Each number is 500 + 50 x the weight over its row's rms, rounded and kept within 0 to 999. Layers, rows and columns count from 0. Numbers have three digits each. The size before them is the row's rms in percent of the matrix's.

# layer 8 MLP down (transposed), 1792x448, rms 0.0383, rows 547-603, columns 56-111
108:464469462471583498551449573517572547479452574559461549486454520509487451451448529537504422477550578553470589559495503578510517487507474535480476559465453453531517493509
105:492503489489557473572474486485406580431425351388484450515566536419507532444632465489472537485489488610522468413521520442572501476443475552496547468487509540524525571563
106:475527535562546478492514471539545576404504497531471414515484521491496437513442445449488492530515573503581433569530489491583508557482546532514522527521528565492530451449
095:498543474446507502528537530545475554502362361425440464498501512494531524480414472359525521452410460594584435502486510563436498481497511500487474465583488506457547471481
095:523552528441475577512521531534530457535521468545451447429575465562483395456481531519499538451486470477515494487501475523534489429601557516532470427527516457477504462491
107:519505413473513560475498519523443450517517502507510458583588517510549513469464440484454541527482447556594422464549508554597544608483456567450529428509456502497480393450
100:475435513525463523528515565405499514526418573475604518529540414543551464525559455550497453481464464431537560565497527527481545496379495510540503490614506383525508523552
084:608507478474525509503550566525505457505448378481477473470477448472530449470496508408587448450465511528495485500420530493427421491501498489465500520564532626437571490415
101:475586505525599449585488531557568424504464518510477546452460535563513407475541554506411477514445583444508516537522541501480447496446488531388537530508534482518471446452
102:445501494551479552523446498402397564535566477465501541506475537522536516537518506473595554503511429527480506517449544487474526626511447506468496498457454349501490471498
104:499518419504495546481501597481494438518508569491483526539485481597507464477567460442532516497510451533504591485449536492354540509473464510478476537661485479507549475592
093:556440481501508533492388495500492563444535467526511560470532462526487513401358530562571465485408528475453441523370455521506499523471394427524517482488441581541506433426
109:361484544473494466553528453534452439468487413470483481529492552589519530558573590544568555422429468494493478486481564513567478526501429526440515445603462421476451465537
098:518507493428530477517510489539507558486534470522507583485625450512475533560504497503578521504406531573536457547422437464537529442526550401552529513484506422447535437483
113:452512483468509397414581581450515539484522548483485522527457436538518483471497532485548534444443509509541563605520562501549480515516489405541500515552476534431476521478
093:474456414484486462565510574543509454463525555504509403497519420482516530585419422452546444533494442490580548448493559494507519468623443445489439455521529493562456454512
097:443524510536607404464514504424502440556532441453539450507526495538475572498426465467480511500529499547566470484542504445519543505588462581466493531502501598481511531472
105:502461475558579457478581509460512458433520453575433503579421521533509478501438562422563430525471557460520405493576556530512525509511419515526475518452535465481521549504
095:572490458479562549467501541567412546443449532527490382562483565507497580487463493513531563501507458424473571501462533586533498416531428483452525534525488440513455502514
102:447466402502604416460506415508514427573514488524553542465510588541421569503433547503529509513496503507455453492512537513495416532612405543516522468506441456515483523588
091:471423449547461494476523519472547493501402496459548460559572532495462488527450485618481530470457504412483354599437549491386552495511437448512354501520446515563552468493
105:540434483593474558511480398424464592485580558522563458542506486485511463483416494545507506428478513457505517531460444502516536460571513479519476473502606470470525481569
101:537495448480505486600536489573511474443383552467466436532525489413557567526432490433605484488526447475595523505521484574484546574640469481517500443503478534493461478452
107:517497415455469421482459359413519545468518439504548436447458470443505563471544506522511495413570534492519457470505484489524493513382546439556511462552459503520583565632
090:469482428473450492448601487472527575476504454448538464560499509465510455476409413516477525477426528434559544518398436433603540460492602501535473515541433525447531525525
105:585534462505442495405577547492470453370538548463419398519542400485532607371454492479477517541490474515518481471466546491443477480583498464505462478567578574442532447567
100:518503462506434521465510543495487574485525546537541548410526439544504488457475523472481567543527466443483494568534520398601554493474474445554550420525477502443606397565
100:465490382496494427495577515518553443511557490528500417489560454523507499558464509499404526437393498530518525503469487554463540529499504530557440495504462454537586494458
103:604500530446470481564536413426527509608528605483428389447595523533521522479437547451421572510515471496487604496525532497487453509541578524512574576531546519601555481524
096:475522497488499504512559523554469481520528537511451465486513496515509467449498559536535482485495485457506522579494546528465597464524524502512538473506447476491553535550
104:576580506503535510472422475468477480433507450463505443597522420431497441431502455603458484495399495512478446513428540481422437531471443544528460481524557544523511515470
105:574483454481433473507506480494622470484536440455578426481491456455476515484489433572456505577510508502457524451531563530524494444509584542531450588563503554529586526536
092:423445512577537532577509453569540388533565402435447442561480452500557458546491499489487553459515414495479479395513514570557501500534484559542483475550563497470516521567
095:542482434434610544501592524491564535481442411501527428437527410542612560452517536525503477517458529450540497443514445492511454422559513544443488452431642595436525496562
090:516514485543448412513466471448513545540468499471455450399507525496466538493517511472444456472477535429491515517470545437537550475602476551464560550543503424514454522507
102:537491439551531472503503542522519555478479516541426415491474530491538529492453494441471526452433447538475369528495555493447405468536539537560459538488464427512500490545
097:541423474527488472492520533594557556516514511502506581504558452465521438437531492361497503501500514477469569420460476520535463589554578460469500596462505423532571476452
105:465535457506428485447437496534474385455530572520496464525484508495548500457498457461494489489494448603497508467504466495530508462544459484431447511484551602457547473493
082:494534524542443423501457488506553556531445472535478449466531559426444511477506451479521498571462618468498484551477466460556443597523517505672520601535526610458451487477
106:456430487481510530553463558498534502406438547556494491460538529480496538469493475589415455419456548536514460589476559482453480612488538505535425511501403434431530382544
094:561427519562455563558364497463477506427378493494485477479472451474461500366448547456513514499468402482532507425446493517571408451508420583500508559524574541536485530382
098:534503469422611471450502451528503526521555532454460496449504406514574421513435456519541435448469517526493513493500501535532500487522495450530538475489577475486510471531
116:529533585535491499449547436378523450430530553594454529583462493454538523527444541544474508492418463542457484506497426393524502565597498535594495580450453420441520513526
106:469458439548515531531460522506387451501561444633422436537471498496506428481486417452531508457423507562483587530438527463491530549529536554508435465534488524544600503443
099:415522396554526489473514548557485485529411432525451498489464546499456523452402541495515488492468512424499536479504620584543419532578406542588562610517576523522539462524
086:380514454492553548513438455440507525470547590530594600528499543496449454550507515584531454512481482464441518515415482500575471557542440482464512504456554482527505569542
109:483510356508499482458553546513435499437454529549587482518453525483478442473445481449469499507424447561425502464559492610530503588511607445525443521522434473428464510469
096:467523521431524512532468549415573500508411531584481552422525472443466495556456589468561563476496530592495525533489539479467522494522546521497476566563464507547513443494
109:543494478561529559492576410495525523434426529569495472475495505564487488408466548510504551509557529572484576430442508460473503496471496450537495496494543508468530509513
100:491503472564490516464551441499496578524479367502509502500449537491477529484502551460436510557513484571534457447508475494479522534508513493484584536491535484499562530577
108:551486451450566453482550537442579593610492440555525344457556467594457525528361419494510513514531482509515509481504451528386585529399633480580475471469539520537483480525
093:432494425539469508475456526548500464560504549475520534515493540469511555574504434493511561497464465447517446439461511508537525551435588500501477551455508542487468484527
086:413522416544416549492414477503502484333419456515488478576529565539455533630446508470569480490473470433563507545549498487472548431530460476475571550522468474402611556453
098:545409529565422514400477487499507478392635434507513469471525448490500546427439559489443531550449401562448477449566515490558517464506493547547487557542459495564510514454
099:504547460462418583503436446523461488426474532554426523407511392484502564496541549480544467461462504476498531533430596436504461576464479511457427586488361498484587475456
091:523463472548461397538555609428520504498406515441527511535535505516553495491506510443525627480471523519496577445501490440423519495495455489456540505449491521615492438541
094:487436481466452492571475494434559427516478499476506481494525517481431422479386493537470489411393612464456512400488523495514417469508536588440528460524570488406533534496
# layer 8 MLP up, 1792x448, rms 0.0411, rows 548-604, columns 56-111
109:417447558536490544469408537519505490515501662408546396380510461499487534510453517603459541451451407491511490481477499524540434464435613497493495439494513503517526613483
113:560518499526569475490450446425461484525457500431486464532562474447523628410532533453520557491460449499410508484538459524434568500519504457542624510606604459435592572507
100:397526494496546490557487501547483504409490605470509461536427549564505452508498515613456533530458563464455567455560520443576444498441562508572480481497502426537510537515
108:573461485411572438515486545492568464539558519479652535405434515452460469413538605483478390464512541456518463593406547572484524429587533455482429517588487477569523518488
098:546528550555527413479514519468562461483449451475506529495512550532555523508502524401520446513489463546541561582534483491530509590514462446491494627517535473488555506389
108:495475545498549494522425480542616575515502523538598425483534507480460518452542521473541555540477462504401480466526501469558555490475482527569600598484547490475428546423
088:459543556585522480468459482463527538503472573498539478503501591522487544460500475610421508501461586487538545489492563497559539507493508468554482503437501376529482443623
110:448381579445531547550564585539426542446501546437567498520510492503543576497353492424551515559518484457448408494389466533539520384497535454410541469516541482518464550515
106:464536449490560549482531540537494496516542538477459385445550487415407477522497490434476450558513560505524396498548509593501439498490515564449598465455510506598526501464
103:508559447445534498493470561523505500496472599461517430536492512455479473529616444480462528513479584470519531538531472453523490537552600537517421439536465436509526495549
097:561555530502555481458531445590481393545382520473460433507424575506479467495607460526557482492417522650496467473523529561438493514508501619531546527545543435542557472473
111:503467468423547514527547468550486482422416477518590472479563517474524535551587594508503417506468454493527423566558572493499497490459500438455508512588512563456528529475
089:501539554526602596413460439540460514447396567475435461474452557567509476465453521538576502465469459499423492494489447584537514520535471589435541463468517388478476433499
099:549434450546460489434532464543532540440483504479578492450577537488483448493520553563530490565500386464476402481565512512582456448635554523571581514428534473509516550414
094:585450481505529541381445512512569521491461536451583559522526543489509522516596515516458590554484528479480488453549449465535398533458517420477553510472495581432497512513
100:547515512419510484526428574440474544520486560516502421493456529495473452545554480505502518514577586526474561577440578446620541407450451482527526546535479506511492502627
106:489441548520487546569508464510511516463546596522521513470487534549549493473530535498572423496579459511476487611456485464582445506477575516513522429543571484409559495374
109:576450552477533491526393435454504474544492573468633538469535444613562498555457491435525530501510431564482478520473560477504519503498495487513538551562459490548566554534
095:555457540476489419446490472463502572462574465534438526579565457549486466584371420533577551456408575455568480525542483381513503421446458524544509521544525458605579448513
093:582551576551645469559526577479489448532481455557639497442539460524599559504592547547508468461541440505531591460485522518507428530491512544473461440457503441479539524485
106:534579580444522472570553560521528528378470560420513588438509488439490527544456539512440422525563427576528534527483562504543462475463529452474510551557486514494508602557
108:523482489480550471490502533506484437570494511539445472493564536591588464554524506525562511605463536518407476545494563479516454542437486564563583468436698520529540534554
100:391384522487543449538454567500500470469526508548497514561463548622582511453470477470547538596428441557458448493501451450416470477493622484565462598434552506519564576553
090:483534517486518443486506554476488380537454382388482480431446607459475546499572527493561470442476488505485498539546571474360437446542414567468522472458512426515535445485
095:486548493451507427577538489490552429577431578619543483455549488489474443543621587514512498565504535539402458477411444583501470406477496496518621572451479581555506616504
096:452488553518504444548442451519570531494488537610494485506462514530484472459417536552498468449591494528525552564563525469507492505550503539585533487435534455551602557486
091:521492420464492535476503429412527466505498482553448531426501445468441543442350527531399541543515442512550557425482505513473421490536459585453420493504467465502498452429
112:485495565420552404519579508508501525489467551497475439398581556529559575462470439412509508517499419475432503550526567509536532464521543535493580584564589513540530501459
105:584544524454475500491519560472537444420504570519489407397480433502475554459457568525536495482663455566459521464490476510557475523522500482469387507559563486565429454573
111:605566512414576401532482551557524494563477496537568470391496409504551473456448541543530475389453410515575413452563507529518522530469536493456435518527561541626493483589
096:513472524471490382358497503467469449555524537509549500424520474458488404427524568493478384458440520527546438499531421403529448527527549501381486472510514533529507450513
096:575482476519457552422573518441487497420391460526526507506561486553466576555527472417481540516553618575541538588566496462537455487519501451432512506518421366505580449538
091:492524454426520465509423462629538480456558565493577541435383489449555437516446472476542503451504475492515513599506572512556545457456494482595520639579496443514608478448
103:554533568449556602486473578452494478441602480604634514463495486497482515364379521495506581572489491540531476501448458487511488514444551498542447563466510582433490409487
094:472532539411540489472401510515551493508461499473495505474499480512504554547486596526496475515361424490518508485515432543399553543490376603568601464421553421527565541537
095:501547507443566532427512596455400453443474519432505510555516485475488534441466589514527600589418484467437471539514528549552527429498588520528546541477490510531447551389
099:580549599561588499429524547465484459515513456458504428520495546494566521473597556533542546550445441489431503431486490429476505451528485513498467450505543490546507462560
102:506524471524592440525499513501538544536480428539533445482552445649628502487500428560487528538585501470541501414549533525489560533505546493612515489447538471546497548571
109:592439557422525456461456555500529505497564506430446524531474506505521501515557568551506516473479478499540503492508509480504440422513584634486527426490546461517566586496
102:480595482539534541531485470546502479495507560511460565509556480472579628503598547504499562532485462535440532511435512477508537464495508451549441479477469448427483482517
100:400484434515529526479530502509532481452489516570451530564569461519519578471433545527459502564519465476478489557433538502500481616511479475476556537445561558482549480487
104:554512524469488456463421470616568554416453514521444512534587562434355502432523523497502477488510450581523513518473568418506518411597603560485567505416525496487581562495
104:461537576431453378491586550469543455399448545503537469492562473445485453544521516487548554512547570500563389449496427466540569518543502443522550530426524554482563533543
103:421420543505516526466499435523571481463492496578580522485496392451472532446598487485452552402487470484441488437401481538473581559561567441554556466551507463540610605534
087:587492490487525543488436546541543466513438496469458465476541418521546528491516399450588529514580488505545457548436532506501515392476508508531511598533540493496512466497
114:461546602435515504494509592553487457615543554513496502423442469506530522506439467550440531555417522530535517483499568504445321476550550602463519540497499565524485534471
096:552410498535513506472448413534515583467516538493433487553553559580498495452524358520474484615461433589406548514542557509554440488552514484486511423577490517475508519577
110:540529489450511525466503509437519505420472472558511475470412518546478475478449494456473469470397468590421420536501530495548563521462565477528490550553448380476501538512
097:475550481570489492486469493506555499565455546478500519359510532419509519533500587413597502552513449549482448577507568514447515540554498556424467551408491356581610562494
100:527495469522535504517579536484555566551485512515502529561475474443459508417473568477513578493449504499549571455359526534553517474460515379479559462542556554520609541607
098:523452530459463461524444573588576504537471392499627519457486416567429510464469599540586468602512445451552558362422562558446593486610497409515534447542596451524467470512
095:464502516430513456447521471546554404525561508598538470430508543402436540481526467578507517509467576543391484548583538529524493511504482548508554502428561472525506500582
099:538509471482542489491490566495441444511469463548487437514585579545502467446540486547534475544545469610556463481519589491462511379403543538493583544471545470439564505506
103:531542527487510472544513508508517580487358512463664439390458590498423520491470507502517512457469556489460459488478570509496522465520614523490411494537497438448442533479
093:540466536456518546559457529523512534536440430485494398563528419573564522452440491460514537509511458465554557614445554534532414511536555508470527546494522483465497438571
101:489516537504508486535429479583498489519639585599532445534518464530460576418468537428480502573497499525499575525493504499496441446463552529473539516537512479511418521473
094:499545515543481551454553459521506513422480468568474555501530479494462492423457626446499491493526454579473510546498452551446522429541474499472399524577499434543518469566